Each number is 500 + 40 x the weight over its row's rms, rounded and kept within 0 to 999. Layers, rows and columns count from 0. Numbers have three digits each. The size before them is the row's rms in percent of the matrix's.

# layer 5 MLP up, 320x160, rms 0.0724, rows 115-172, columns 0-79
099:414537504513527510544495518461485567424518494524512465558447570401516460451518469500464447517522462476439509532484436505495465532524538511512506511509378485509523480538497542468491509570509519500443506445484526476512527507478546500527547500
094:481496487510523542513533494501536492511562616600488412495533553511501472442476398502574530438510548572512513534457538473510580504486511447501580494473528534523467496490491590491528516472490473466479556513556481453502518474535586527473538496
101:535536556527480477494456505444457455549489440569491537484483494484513516477498447504512564482437438530521483535512530522513493456479453460461527499557515506413458477452551528516547542547467542447514469509515587561449539527542520518520431537
093:483500528541540558461478536527448483482502464550520452441519523534606475477503533494506524489500506578498509561509469451483568548527504505451503518415533518458497558532488487560514430521540490453477515516452544506464527555516481464473525476
092:469533479458525585426489485510497562442576448476467561468519509525475455468495449507496557513503466514474486507575437548506462578466482543493430584555499499451441540500506512435490529505515548510449458520505467545528503507411482487461478481
103:615558479538450525541515496524544493506535481457564464432526524480548518525475574474482545522550447460416591524470505480517514457534480514558520529395537442490498468447570500485499533470499539470530519476525436473449461514531504425534481486
099:520455544522429515494548423493526506508491524501493486517477510427564474546535463483465428495462477525497548536462539469476550587479524507428509561479593497492505476544490498520524459508453559555582501542479481484550528519563465496497536472
094:448581509480519453406470506499522514495486511489508523546441496496449461485520501585479468500473562513500536497532444488448470462500515456530511473495402494540512527599435470486440514481565502522560457525534506528453573552512518531463540600
091:545492493542559453482515475471495547483526497457467497425502446540465562553551408525505425453515527490486464531540509514483506502522512464492498480518500499466471426542536497525458476549474498487455547507478576435459441527531422483461578441
098:456549495438510562489522501467494493461561548535515482536515563485555520469563469513529467519543575440548531486427460536484515536509450537445437544488491465515453482585534467539384483559477538537473479475479517509547520620555530510515439505
100:455491554531525425489562478551408538486542517548509436508547547487550544511506587476528482529581538501505411495499516521491558568478517448499532523485469505535492523466535474503432517482481489532496480537520478436475435459466455432467476480
083:465472535498467488517508570467523459447530547522466448496496566457505509505466507509521529476522447522451526464516539556490543502481477623407555535506445453554583483526508465542483515505572554560476481553478534479479477451557493563449469494
101:563560454517532468547435514465540448485536536511521556409511510486498513483441462430477575486497385488500564543481546472519419482490474487439506499512487501499539443528551561478456481425522531526545428569534467471516469550501541480478445520
102:464490493530500545436473415511549490476470436504536553495475463427482539542467473511470486547507415488533508458486443520494538527490492544497532479407432456488487530537491470533494543555483587498509504387507469508493557454491516461466458492
094:583490552542548563472490537495548521518503595456560525472464543538471446523494468610557437516499509419472535457472533486528524399436410519517482510435537495510559541511515477500520492504475452483523504480459503555511520525612479481526456534
100:488568496502448523521525518523455520655488515478515467516608527477460525463525505479536498511543546500521496498512476420501475536506486507581537544455474529454415568472446577522525465472542504494523426526494519474521398522474561504551489467
155:514518504523506541500459527480564443500510547500503485492483486456519536484521462551537566522565470486498482521466554550465434515521477449495492509496475500539418469537464477492482414480497467484550489553554493585528475463464470496446525516
108:404551508504486512444474493437524476455484487503499556453506497473487469485480531528476536568511547499549545525599530519520577456523519418482464487447513514548512490458522535526493495539519503559496506517516551404509455498553564457533549507
092:523455501479477470560489490542477508462513577578475516476541531473496507500539535504504562459464479433450491493397495542487408516533484526428463485471498426468371538507472535432462479476530526563538481542502477588482460532485531488473476484
095:466551498466520489527418476531536453505451486495484595460492517436573480480545505470539550441473438464466508469460507498510522542479619579526463475472410518475521473413517406407546530515436490550487482518486498507566544491530521517475561481
097:546495478516517533523535501507542504535517521517454443461499556498542513411466461528578477485538445484437528477517463502445575425492465540604557524528501514505566476425440479549513504472447508562510460482508528534494482463490518468453526496
096:528444505506537500495503510520463538590557460534507435451529410489405555535509461520533449462451550462465520446554427507509524448468497468540590508515513496503468517516510481447466505557538466518479565437400447450522485477488500454515557580
100:484455493518500495474524545474486603523537481463531505562516510450546600563474514450472528500557540499440484545531494458518457531530530554492527395491442501501469456442484533471498525464564468535486456512476491472531508491457470430464563528
101:516429418526507499495477510488445467459441457482568494533561440495498492485477482477568549503499480495497529497472464517511531543474527403470482536507454472491495466555529537531463479498513487558482448418522495497497447548573610493515474506
100:528497460549476536450519424477491515581589551572564515560473512521515513518507506600465492435508538535453560471552526535458501510449519502461511438522514486601426495480587539566494466509545514541494528536472554514501577459456437513513420493
091:568474490506520472421454536558475507464499485511540527473515519517524466499454493464495531472472470472534496498521502426541462535513542559480502483443465514470503442498569500595484505414423517486449533451530555494481507472483502419617455446
103:425472472473489522476459541551511521458492483519433460500447526499483514547457452546512505520452517538386547469451419442503546638507497510478529537437456549592480514522533526467500482551504529553447387474519451434516508504508448468494468566
099:445522577410501455512516506554470464457546502477514504455487519458447534519473441448597530552458543534536480411458451490517472462505520454518529516470481498547535489455514469535480488504424503505528452475557538500514440534509452452545583499
099:433513492506504421493527520487520508478492582446526620517387488539505494444490534526540505531501616563472463579472438511462430491454527550409536503448501487517492487503497434535502497458493489554534416461486494486505509478486497515471495509
105:513445488493539483517522508513486475458476531512571551439518509493478438474500493440464471499488524468378557497562531474482490496478581457553475551512454466568514572534514517529494500516534364517520513449523480473435543499442449487542476530
101:556540483484509468509542555364489502514487509540486479522437448451493549448499513492508485470523482499552512463516510466508489463504572486487476549562527508473424515478480531560494516397420502437473535467476571516535554535530461548500535527
106:565533504518422480526522491490495444492540474450384494539439521517496507466461545534433470485469530490466501499530509452466503516445504545457514514505515453499455480440475448475526491469493519455429470511531563491529461485477517545561472564
095:498500542485474435519558508474496567497435530442545514505496461461497491480486525476476428490500541543481486526520471545439515489581473456506535421521549550426549458458465499470492478493552557507492490498455523512516485468599511489515540483
097:436466460478534552471536491550452537526476545501470532508556478492520478488448504490565454495445442374518438493537454506499529453472486473550530521535447545526503544579556547586481543449513517477446486456506479485532495517507511531409555482
099:514474544524590498455507453472540491480534516475530539444520409500476456493506458517523539444461524548516492498486601557541527470477500471483456521534432457516503577465520518507535496542496450546503468524544480472457500483526457539439366499
100:513556493415537454476436532561412493457507520434462541565536491491497470449474598519456479532539523429506461535507509502532548479484534525505506567542519501479497568517445453509560529460542463514502460540535513559525440544538492483448458456
106:419448542469507537496533483500440503596490480501467496486529506445477513481509537446544491508563518501390491506501475493452490430474432478499485527521504499492564526478383432499500524481489559499556496481554497474466469529433491491434560527
099:493561527513448499492449474542452473523536498474511474546516560466537525508544582520445440492532545469547527466432529436432451503490453482534454518612484469563522553445483537503537497546467458467563442506481501487562533500508458492552490515
103:498499487552442521540495535491465474481492501486499476520548520517589556535415479542509474488446584512395465536553513508436474413529529504501479531499552523489522418538501466480448604484500546507491527502489522547510528523455514541534526512
105:565507469463435550479471523459524539453487468541481449490504498546526433544464480461452481510495525547513455588581454502445544437497486571492442408551421522553475515581450485456471489520488537516500436515492531523512531553495532467448479530
100:519494449576517523481538489471416573465520512481473540443527530471538455467446509469557510489465526555426429482606517435499521506428537508517492486568526530546451545530566550523492484497470515500514508565576517489519476435460531526477450502
086:495555487444566485481494450523539464501464449392558538426518492502485476513503522501521467447488505488521518510454483571444585524540479512516519486480514473433461581564491524539496462485510561486422442475467482482500452519525480508543473561
093:537466520518529467553439450523537477494554493526511517482485558513516437561501514507480541487490557536487453524511507468483541472454468520534462524541540455512563480487440566468544515572467513478543446512347487554457479529468537494543420496
099:520427467530496475506549459466462510454511534499497414506510551535634519478495506427516496540468504529452475522526481504525504489467493483527572540481514480517481473403504503542461482506500511436532457553490553446544433561474451474566577467
096:455539522524449506462601533473536521516479548580541495532482523467525454453547537507459469491559506459477522543541559427518599489582513514491519489524398522504457481520495473531480514573501478575516471485578460531516510471517498507459463578
097:517490611464456480540453502491527502537540497495480444456464548510517488498466469508488475545534483571490526543552484475475529477443501524435429541414464500496447517439460465517550519481554485465498523458507467501513395513497567516571473495
096:502416446513450544481509511503534405486550544536498525499571485492546468438448509469425478586457562472527511474461527516540535567486492456494504546480506503468511523541513473537457559497535452475511461520485463470511417506442468514468442504
110:433519508537492505460500457529477512538512520458439496536562492553511446480427481524470538505527473500433517499519554515515501546566521495535496478531555472541604463462500512480475537472426442443471542486493448447467527446517555521476478509
094:566496480516355536563520490606508513540480483515478514443516496498587408550549436439427492513585536471476521544531491522489497511503516508481486518450510473535534530508518531528504520457561479475543538434440507482461522468526471472441475494
102:513509508473489579483524492516492474549488535563407459478520431447510507473450412441528425461524437542569449502532443483508512480475587491486490533503470488504460538462503469430499459495416505430506517503540457526570472503530511599427531513
101:491467520498476502472466483464496464471482481549491434545529527517514474475452497484531459592501493495496451502489494515565542575369494455497494540477560507530507534455451470475418459496435530588456498567529445532485602500551560464454472511
096:533527505555479498459485517518540517509522469530575462450477477500512484483428505442570517481475497458493492503550504543506516468595542492479508467497447507476517434528435476532489458555500441519524519483510395462472559490506440504525502509
103:513471456433441488500548462476487421490497514465515485509538507551516542471480485443501426490427563457477477560450530469517520547457531558492459508541477467571481501422433497511472521512504449554526496502465525462465473582479524484537497482
103:487504398522510479572456441494481448483552535477467447426572503494540595509475512505505442523494535523493559470480565567464521500538416448533518519528511516403506441471421515460468523521549462521501510549456472524537474484486475497533531417
100:471510453488420579587460510519556509490527521524545531532529547491507487574485566532533505541537479560504532421488471516487491535522443454535443434581578560480493526503528499520486539449502526504544440526417473537414400474519490473461542563
090:459505420471513501526513449432525527507491545476497467491524573558565438530528567440506558493508460616543498536505514447420415479499474536468527492536553539472497508491464482442563494592521508498475497486433512488474528444559547489507575508
104:455529499502497426463511523422565438521462507474461509482512530469454472512511552449518497422455548521517512416491455519500536485563535462522576509496444499466442526480444461464502559518496603506498527541617498503504485505440433555501488514
084:555518496521541465551537480570555451496552486556512561517430436464461529464454457417480431567540526514490518558481489484489551533490475479508576459577472589530504423518488550492555511518484569543492488461433496475427542467502503478441518538
# layer 5 MLP down (transposed), 320x160, rms 0.0683, rows 115-172, columns 0-79
103:483487515530454474506590505463485520506484459574530514479511495538532472521497484469500520547564583510586553511530485488561457502482524482479488477501502510525439502478459486612531463546525447494502440467486551489426527506501465514520584537
102:547513474498517579497463526473531470496475458500497489503493484476423507535508531481502505487445412486484559490466508535501563535511405506483455492423462513470401508522573501440397528466548506530452565521531567445517526528505493484506515519
095:552457517536509551524480563468469531498550375467519544507530447452477501450470480483434529528489495495491483479517553532487478579518584550477542430530492512461543472512501513508538460504496406495533538509514499444562508490542493540496442527
094:474539498493520497429488491484444393554445531466505510483546517515518611488494447553394494486456564492510446515448500518491534494537471568539490405534490448463490492545443417464439436560588512477479502472445439550473549521483500445547514504
095:483493439472530538533462537506459477537423416523502489493495517528543488540575535391468487429523479496498501480546443537484484490473451430483500478522523575437566502499447466483489511507553479539504515534495482508481528440624496445404506502
104:563500496500499510598500545472460532543564464466570441383584470455389486584461484513495526534517488454470473562538531409483464504533528490530526484504531470506526532484478511480516516497516498538506509472402453471495465406500530406488515450
108:530504499477441500508492467455494519504468519528495503501457533546540510446486481457382495496482494524477531470466452518517562492471501500515523476528607485421559514503538465521433516493462548488499473486584538480483450507530453553506482521
089:529471490504523487567495536436513480460446447511490497459515546522588511448505494467518544512479535499494499450548518564491528474558470546506478490587520537493487559414509515504490556535406551496495509485481526382468446483538494415529480448
091:482525549588493439480501441480469500484500494512535535547420492460430513578536485509476449496447547463555535498482540526539458446463498523526497469474534518460596491558468550508496575547450499463521491522561510520488460497464533465493494503
105:442487532493532588534517570508545484513470518553471440519562534613520496427519475461496543537471561490506471488490572522461550538490476498495567478532389448488547464482482440565464480548537524501491512542444507416450491511557484577518468500
104:486533501587524528535580539510520522501515507571501531451579503497466464497499537529473471516464479495575548494425479464472567520454497489468525513487531472501468505479534469471486566497514548434556532445529473517525518522527560532457521463
099:433541508464439547537512492464466516494511530495503489508577574557430462474500519516518542468478519426466533496490487539458498576525495525420503572493473543542501489449482476500429472511560526535473539523471549516503478469463454470561457491
102:582546516481548408523431503542583531479502499483476414513513484488540417437434515470498507534462489468526513467442515392495478412531519445534519520463524465438502478547477515512500502475466456491511488533564512514548564461532523513535494512
100:413483485515450517543519442566507469492499531476509551499555460464525564544468482475494451536535479518511494528493466515517531536474540511449601406508496473497478555444520501470491549538571487492506500461561514492458508436503474445484468529
101:548475491520479512387512465477518549523509531632534469492527479528500544493449470478566494523464454478559475499524494523547433533515581515544460479474472532521540537472489432490461472514518512441462537459485440504539517428415520447479523469
092:509477538506530538515525428503480460525552535515472501464466468421634462448454473458472605532505507530501456502529529568464533520489553450467527464557497519532470432521468473484478480523393475519508473497486513467506581488464495582481504499
083:476485506511487458450521498492503477506542500476470530439421507486641534515527476570499462502515493480500480497427488489517456475472495462493456492525541490510284456578475499484497479470474459469549401508588504581534512510479487540417543488
109:417502501479474526535551528519487452489431511463488475512495474458514441552528560507599508436483529484545612488515482465493479522481500495542504517508418502520528634440532506436557462542561484492459493499510543472456493506533469529491426480
078:498547502523460529490448529493522434500503476481473562441410468474476489528456477539463478475522528501577492540504473503481513477498436477524493488506501443514419561508486528546541522489546521517514448566522454456501566479496525456522574487
091:503509491505464471496549531583530470470544537471452495434498504542421461463548502531465579505461515430514470485520473438487505526509537511478531489546554553493596468390468526572513438529500516479561477553541425457485574491496463483513468528
091:510428498487459451510540497473451485561515449464489619490454424481479538509465505550386412567518546524560513490459498450538493508494463497614508518507593554471519461503511510447454479469472519405531509480556443530517509498423519503469549480
094:551511496402486497468531455501493538552549562596473569511531539510547508485475469648473506503533515469507485536452484488493552518486465501427511472520488490491494381489429526505518542537564517517447451467523529486521534542444502496547493498
103:502466470513578443484487502559451512559485504456541509521394484441532560568492518438542519522501487468476486548547432455589485477538489484498495474520521567465455476520448550449505510469445535505484441480566461482468517512511508501463500462
106:508484535534470564438543529528481550474540519468493442529483522602569526455465448560466555553533471545458460474509489479591568572510459499529492507525465514494520515497530524469501482511478549610516481536550490539457474456501550517457528492
111:499544476601466515464469414509560459466522534487549550459415481486571513481600504485412492476538510505512568507464446506481499440475496496502520550499552450517487526507538498478496485470494576504556430556503496437496548542506445499438575501
095:443468521489513525516517479546547505499598489523496499497514564538515487522478467443525506527541466526480504586467569477437500499485494524458553514507543488487527543529506500427509478586530499526543468534501458521472490487534495498360507524
113:513548442540507504461507503529491520500527446555563528408538460444479495554507497483522427422448451503490453450574502539486516552423511482393450480476544491579486456530512546457567486561420448527513509453521545477522517550520464456500488458
102:522461510512581481419489478566494520499549475466534561505460488519470535577507460487486551520492450551465487505475499436484513553457543535446538481517494503512553437510525517526481510466477508523525484513546537539512397491449568499532482487
099:449503458563520465454527453493543536490490490510494463471503499491481494489493486444536475490406506530477501544450460495476508478505484438463530527479550459540552486505519470518445531533529574496475628531451461500501460526490515435558555513
098:509444494480530513540468516469500494551507508501448493472561472557523492446541531470482502479554537511472498514496473486468565483413522403506445516506450545513586538568482466537519607496521479425473552450537523430460527548500527500591518516
096:502471524453446590478479505525507536485460491505500544555496530499611512480507555589498481533530431459514548531373504578480446428528543472526470499442501494504412590488566525503504442488534457498487495487567475490457508489483516479510495516
111:562568552469491525452511596477530540479583538519487468513488484507505488529526539458512453434447472560568501464518535465521498400479514492461556505436525458477510553503494467530491437526546516539490606542430490490553530445527467574534479524
091:459501499577512460503518473441533521471443552502502432513470489497533474538559470395479523464459536554490503542515505519522556543526461550478579434520445522392491471529425527527489483492474506557541501447538524473588432493487565461513531516
095:425417483535491450560492446535539558552531530473464503467458478454537517508502536573458481578498529501501441539444544505532487493574442531467499534529531479522528505518524473433513496519477540472532461506534505542567509463441456467512498462
101:519503566548481449446504480555485493510521513503518513435457475543475545466518509470536459508446492429495497547534506488547479462495471513463503455499443479497492429500495540492488487554511535459525517560501462461456473533422446540556602492
106:501597495493494503480550564449581545389556513465569543505428500517475511491444497464494503511444541540472468502531425501439436526505464522497500475543575470456563545500573515488530553505475524545487563492491434571484498496537486503511557530
103:462503496517487523499512522528535547528486544541544491382498562443517521489520468563510424500536487448476558495517421512462530498462447465474472451447526495510365442466577427504581516520486552474499497466521578519553456568503489497450513484
101:467463572537505529601435471521458536581451437569513556476560512502545545470478506550450494477457487502410512501588515524436567526488507542470546504525494438576456452483531484485482424559501509516504434507447581448488520573420487542487533481
108:560427553558471474513483540543479495490457511399543541516510532532552513476469500572511530526510510516509408475502514595445509519480504494444484562449579552433512451504507560533455534490413474511514462482452526436539467515440506515535474480
102:433552486515510465464466474543486522519533520560512494456430541505515588517575506564478482551486483510586535461454510486457505537607572504503531502498486451497468496566524522479560457483506516482478534501499498457512516488484473435460522528
098:490453490519462453462498528525472506468481533513505460484465502532533384511502515565461513470470470539532484491509477532510495514504545564529501454507539542400546555536541557495551517514499527532558524507508435505525489412522523540443485463
093:440495515537448496484458555492416490535542440533459479468441505526524561517505478484485548547494451558501496449510491454562374473535482509482533491520472560536540427470469491507527507504494437544566482496419548542523510517537486501487547449
101:465499518447552477489510566457500533463449493513471583503474440484474441473510509539484450505467486502510464531547462450560547465404479479560542489607565483537526500525526408504538577464487474499505393479451432473497500449559455483555483481
102:420500554559482465508551491452535452485512491542481541487461527565482495468497508568579495574549476484501478541514482460487516425520467535505550461527507528545548578488562452518485532469568499479477515445524555409476471469485444432469475497
099:489545508513528527417453463444479489545475475459491526520489444463549476598492554552476509553520483527521443562580517479512487531546504484495422590465505503490511494517566425534475461496520439536465509472504481567471621530505464528545458482
098:460534448604553494533544510550518557555480544547538510411500576474475498547447522544514435577543499559508539535462511505435516539552458435538553552513526499536478487455491531523527561511420523494469458498560442493485491463513514506471491543
088:575482496477494449443452403466485572519447553546514440506476503501358480510498496508439546520441527534479558546508532501484530527451434547514478525472537502474608537472596450438499560541447495446541501506511427509562546476488538455544441519
109:472504411536460471503560505515468474485570485564520521472420517499501500458457518516507466499496481488471489511501501492460575556529599451490547476451472550539514493480520539440517504508468517463519505384415512505536421529480553504488531560
081:576460519476561535452529476478548473491497473510570435571558510538469485482477521440537532470463480561469595501561469542562505514506468523523515551452521508565513501450524511560542497471485494499450530550438538438511539541552532500491416486
106:504512498463487490439517532549540454545492511492514469509561509449528507536553457587505471515584497513513435471499494526522517465521536480474547583468470511574488559528476471477535517465448485487484553484486506581543446521547532488454460433
104:515533500440437569486478529492503471495515527495470497570494510505507486442477490542471443505592531588455449493574523479491459536457502493523567514535453489499479459435508433507546508507509583589517570490533422496549504475498526522453374527
102:482508550487440476490515493576520506522465470537488574477455509498517514520491502547485528461497457548465524489567507502407480465482459489448543505554478572482476462515475461536501468540471462366525463454498527530552543568474520518562511565
105:534378493435526531474440475461420480470498517552520480531541516494547532417493500508505535488528526490515521511533441567476511465519500501528452497540464516490488505393502481499476458524542531532512426524498572462503483475512475503501520458
093:516558508547562495454465463467464461581548487465449509543498547467631529533528505512517454523520481510564531537440491488443464455538469519449409514509542514495438475560516457556482585472568505509453498508502504499547540516506505503434536550
097:473469475500417539508573456581560491520462503522538474483544465520584537447543486560476528460499542470522529551509532544483538573505464430473523476569562509476458552481576503496414456481487466501492549514491446579448474528465495556525544503
078:476526537482464537537433562514503540518549419487467561470546543485518569555556496534452474491499440465450547366535489587488456487546511465530472452529500408520399477512523511522474456502485537461526497504494538446543528544453429535533471467
106:515480536492542524531491449517519470566509594515505583456536560495489452508537538534412498425491502461468529495547512490556529486570589550530537505441483499501539524524503497559539465430412520505446506537446528488515530535495494515475538503
108:497489508518515416465508542487449444475550494506517524487460445538508535558398503473477418494523459547481535549491488463540503511508529513530494439465519554485495434547490561472497531473496425456498472424563452500455466466470621444471512489
# layer 5 MLP gate, 320x160, rms 0.073, rows 116-172, columns 0-79
099:523532473507568517565453490548527486549448440544534527452485489551567528473512534520460460576492482496432521481487506447494513491518566428444481395397476499517493462512513503415520514500588486495456489529431542481513486422517470529519519574
100:546539515475495480528497475456527532449558475505485563520486495510543518486417502559472468555568501495449533551469501461505488508563512486442533525514463480536506457500517526559463512449486549546468532496513447419449512474518521433521446490
091:466467538532530467511491536488519498460469471556505509531477497466537456461515532518468472520525496596430486503579474479508500550489476446491532541475529469518525536453482520489527527493502495431462440534591603397500541517473532524492518546
091:456540484495485529556507446472524495434495540525540473556570529537570552408465530562595522491498499515499503463510500544536515447495463429436534480523497521524465470451463485478522505456517546528446448484484459431509450531528516512447543455
107:554500530478548491507488586522533493500483452434629527352534508447491564524471512549539468482491437552486528482469481489555493496518483582480474516531419461530482503491501427557514479461476554524531506469464467383520516568502464486515528493
112:518469495540528551541512452480440571540515517444505480466514480489481462510518554561550493519582478457537548534471498484601517493511476463534506402441437501507465489474526485506518511484577465460471516457515525540496461399477486464473490529
092:584524525517504415499493559583478483471487477407525568507458521501455560502562522490517425474518479528538554525475513466573522500502497516500524536456528492474523531529512482553517507453605522482388541489498486457508482416418515467470514539
086:584440487464518506541526434540416502535496521498546537553510511458513489518449598438581525497558470439481483442546491475515482505498502464459549492512483515479494455512468498553475511507501519499480467478597477479559508487540528465485421501
077:494525481458499480523533465453485512561573506563492529524484476500561526544579486537505458482573542501497575471459448484463503507521541497493463420541423523497430457562504548457487519510519585529496374479442515461447493531512572457542442453
103:545489518460528468493482497507482529434461516441496523510416492549547481446471519468512520445486480504533546515500447502529536527544525515517472479507500544546523427444500558578517479462534511461514525489523439524529484500471475572401562540
069:539453524534456413521562513472483532505566467497457489511506451396505518436478489493506493512496454571463527477515500538540546536519504526493566470511476556513563483457565530469517531518505508579489498522455568417435484501532475418410510528
107:453538451486501474505509517582528558540509529514587552535532466470512483520444573501497469528512579577544506496508487554529497587529554499445516468535536485465453531520588462506518505513560482492472571517526535418441515466430436510422549556
093:505450502502473483557430492535529478552456513457553522532502450452575607538445553520524581525496439515472440528447470536515533548498490539516511518466458476517508476528447527463495552554533578551515475494488525507474515505496465563499514517
099:475558485490522545459453493540552505489482480458489444612540419567507531465506560494470525540522450529509446487469476468462515493516469559505510479513475532531427454441440558524547536583504473543480485522469523495502521485390458518475501495
102:538527452506525513554471499560463397497445507492556457528544525511444494475501541515494491517489493440483497493475498430544462514478516491511453402510497455455490501481440544501531532431526511478509445554478546532495445553529554525514516494
144:448457506461493444516549477500460504500516474516506489536520473555421493500488536441458450485467548569482544480555458497505527474490488530557510517516474539472602498480512515474546596495508468479467525453448549482492502551558465534534498486
102:435520481484469496566512460548462510525513520517505486388525465482516476512457465470556438486452497471572497560452514477527562506385535401532533506534461472575486564438486496503464459500542489505431435490457479533534497484571487559480452512
103:433453483477537479484507482478479484411491491480522542526482565533427537464536500457564541585468589524483525557508452511549496480489489590504533519519559558511549492475462559536485512421483496530465484436476501512533441551521581508508469467
087:494511500466440537431518512484543442474503464483525518536494534474496503430525538484504507515486457535424533458469445487621540494598573532525493472514496502504550454437548467516543500443581518523452477488482463466499516430473493444502492464
089:540449472489504529505470547465510568491543438536464509529452457525588490496550530494564473433477491478558457485541516520549477556539473493513576519536438493456451496585484431521492528452566545485526487560530450493500426555443539539546500502
097:491496488508556523478483497518498420447486485477485539517481541456567449433505478518524503448555600513497557466502351555455499504488498447462503489522456558571401518507535459564457523527491568487526457505516510433425501484479533516566567504
074:534505404534474442545521463513461479476505444516557511487447419434489513482505487499533480559508479510517470496499482528511508443491493481533481471460512521469528500524451517551566545510484593520503465514504493469451464467509521483479542433
113:496481538591426527542534500526566476539538451583506569430434533559517500477460522504492485446472484482494516535450499552472462512540493599470505481553523566583479556571521537515481489529482469514485521499518498457464521595534437515464459520
106:531497541546532569487512428513464497499510544475474552507474507521528519585556604502509461457476506542513520543591488447479512515478510436556504509579498485559445459415516507516465482440521454552465557483451499473511578489461505475577520527
095:503469519534526425535507529455539487511394514494431403489463380506452540498520580556472496460441538492491561480516484481537531467497480443512503490526473518562507452476493540514431460521437535488546550461503510459550538598521456568543502562
122:485424571498459457555530516557449569475514544482572520450417489438488532497473535528450496460459475532452459532538511574560541545527541504469440433532462448542447480546550470501509505505464546479481513467540490483466458493502510495508546489
099:504534471540516572560467481439461475518522492483531501450425498508489517506544536489511554468480411517476521496485424470525521548512585558565536490526602536531506465522441487504520389499551481449469479456516443434501469511520449465449467505
102:425487506429557510453603507554521543552547464529460469628500550472501528444431546510462479475475481487491472504448546509508518492479525456500505512546483506482504443445412498519480496509483531468448481453451517539476379496505503454528484453
104:477463514507464538538509486517555503535484572506471508450518515537556532519489551496498452498506454425432530499498512518549541450520512442561533488526494488491557524503479420511591462491506430547466408546474518388435466511558548528461491430
095:501468505501553522569532504504428530506477471559495453538468457471533507467491541497480515443478464528471476522547540486542508482572455473458485490582472436520540551481494572569521446533536499474527491610537398435521504511538565512540538458
109:535468515533508515490489552485452480510494534477526553495502441424527531501534500440525465529520488491496473497424572456486543420580500497515497504521570536468503483462537453448514470537551441524457506514448504546444512472483408405528488527
088:445440531427477517525552499565441519486531423512495475479497512471530518514476495490461495496450545541551503519517464475567596501523409557502507538532469549549520469451518474521469610470475542545528533507470542475478505426530511461425515459
096:473527451490482458475560416485404471501491490527541522529520473451578496479559503466495509493529526483477497553512528439485519483501510482491587515573469558480541483432548465560478457481490399450531493525509518547439562518421487485503462521
099:484553495506563571510479500497501424555499453534497545501507482540590464491530484566466480465448461587495414448543507480505491485507506453510584464458488520512505552520565545595521518449529429512519496484457482551508522529527411525504426531
103:508496598538471534496494478542457559514523439486515444565487455468481536545480520534491491538536483556533452556477511534509484388469556576513480439551532456540531516461477498474517540479454538482465465471505581456476569486526441493471504562
116:550595439461489492518477485436489481425453438419428501501492441467511489455488485485540549478522540480468555484486517511552497588538571537537565496514472629482594477501496516482449558465518495494455545471529490503549577504504432483531478500
098:456524568496481477576514585558504594630478441512466481500500516511559555421473581515516475522487499478502486514518501409507520526516512467544485488557445521521468527512422554525510491528486473529529462388494533531490512535442440542503530537
108:469478536505505508552427435507489515529570552491506507528423460536463542465410548465516436512488490446447531515509519482487461606555527445545432501511517523520490514524556531452575531534609524534473474518470549533500525513413543440524482514
105:401527487510464477550471524462573504477455484457479551476467514551509441562512507503557503520469514566483490472507526473518400513612516465470586498476490487493498574486481463363489452538518475504527572484550511486462502472446488496576465460
099:489453483515451462510500472519482542493539428465480522507481543509482470535500522533439498449510501504481518535552407501545495494528553535490520500513472508573441539499519530392490516560543503541471452434472514516489461497510476511513500413
075:522437503486591521553523447508508512483468499429516517454526544562480487508460578536449484483518494435432475544466560498516563489483513547494514467475549468528549531527467493538542410500494548450455467463514407428445511439535486483503503514
101:422470487463486494429532571533494502433474436564438516457468501526516551432463527517481473460441469523466474558477464466541525475518441464536544516547536540561548558529533410507557510456438531482481451523500480481497476473560516469520555489
105:594441482501496495518567525456484443455501489589512466462461477499526469472567534538489461525528461503502502496506496550519533473493475469549431471495584499482508541526541478435535485485504486498462515498537524544473512434508460540420423449
095:517481514486516526478575439499480509532444531494464449440548492507578537517490463527496482391510463478512573466482555490557474468487558490574552460487526518510543518523543476492536563512511492444451543531468521446466432567493488471554539487
095:473472441465595509465513464493530526508535519513437542508499533445508421513570503464505553519534521535449534435524507511398503495443509561507524498495502488527447481501579569515480487496495513490455551566539487477455505490463594490510527509
089:466453486511516451475487454501500548410479444421474497549458529505455557519444539557491502487464532549480516465533488460445480519467540603490452483441504448537446453456494512528519480507508468519504509501503479399509622534546529516559514449
111:436491534464436503463442452515443508491557527536490587453518482486469516530457481516536522526616523486489480538511511507490425519593530472540469489518492510545470454437488510480492543476486520514431509450530414550474485423523423510511417475
091:557540526476617452511507470498451530497430515489444455506467521584404491520467487520501556497433429523459512419501503461480491477445559457497536471495533666502407481470528486472537481534467518515494563463495446535515482486558538554541547509
100:483474487496433435556426540518485551534532456547521486476497438480566479475543440526488491499500534478470440473487533527514501441483572460511513488517507519526418471413493475522515537516471540527406470471418566437599474568508500511496507613
112:482568492494406548492464530547524554542532419582463505494468497457491508496547548502428506583470478573467551510554493450531482474527465489454526529541473531554421405475491550461515569555485553553518554521477421481452515455484530491475438530
092:514518467453487450502480566566418548536505554460506483597470505469503537521548488443460544488527528557409462508530468426513433401527465494442482544476568534449485499447473473516503552513445531557516510516471490492495501512516586566515498549
109:501426523367547525559546479540512418481436492511537500542523512524513527455471551536521494477522587576481520461485454468422497571539545463488504492453473529457475451482558497505542466475497439531460524524502523465467534526428490489453553543
104:588575558537501458508489480485492513528492522406493549574488462444491601541494490482497542552483545588575498510489451491468548492520516487496536504521475526506499446442568509467484467533426481427429530464480470473424482487454462502489505512
091:560524455540466493507483501511533523454482550427483519435504526425540447492458544552475498571495513451530487542477444518505505422509521496506464523524482507494511460454581537436512478517441482476492495507479430438469456574458498485521479525
089:505516524452437414466536525468526511489466521419477523502405559546450461607501577489519409424433436590514486489535522503525503538470535522421504473453520537537508451501520512466535490495489525523423429529492497471528496532568532475527552482
110:503503486502469489462434416483444499504538556575575496490530512501513457457491526528534537532476532504462470519511524524545505570468419504502463467472504514544486492478470526477507454456531504431558447487530486355421455491500452490498542456
064:515523452495472463469451484531410538488492542499535494506542425500534498483425501449439475456447431512528506444549465472554545506528507477594538452486540496449497521554461550474562514400516501497480500471530412474460427501529555431513524441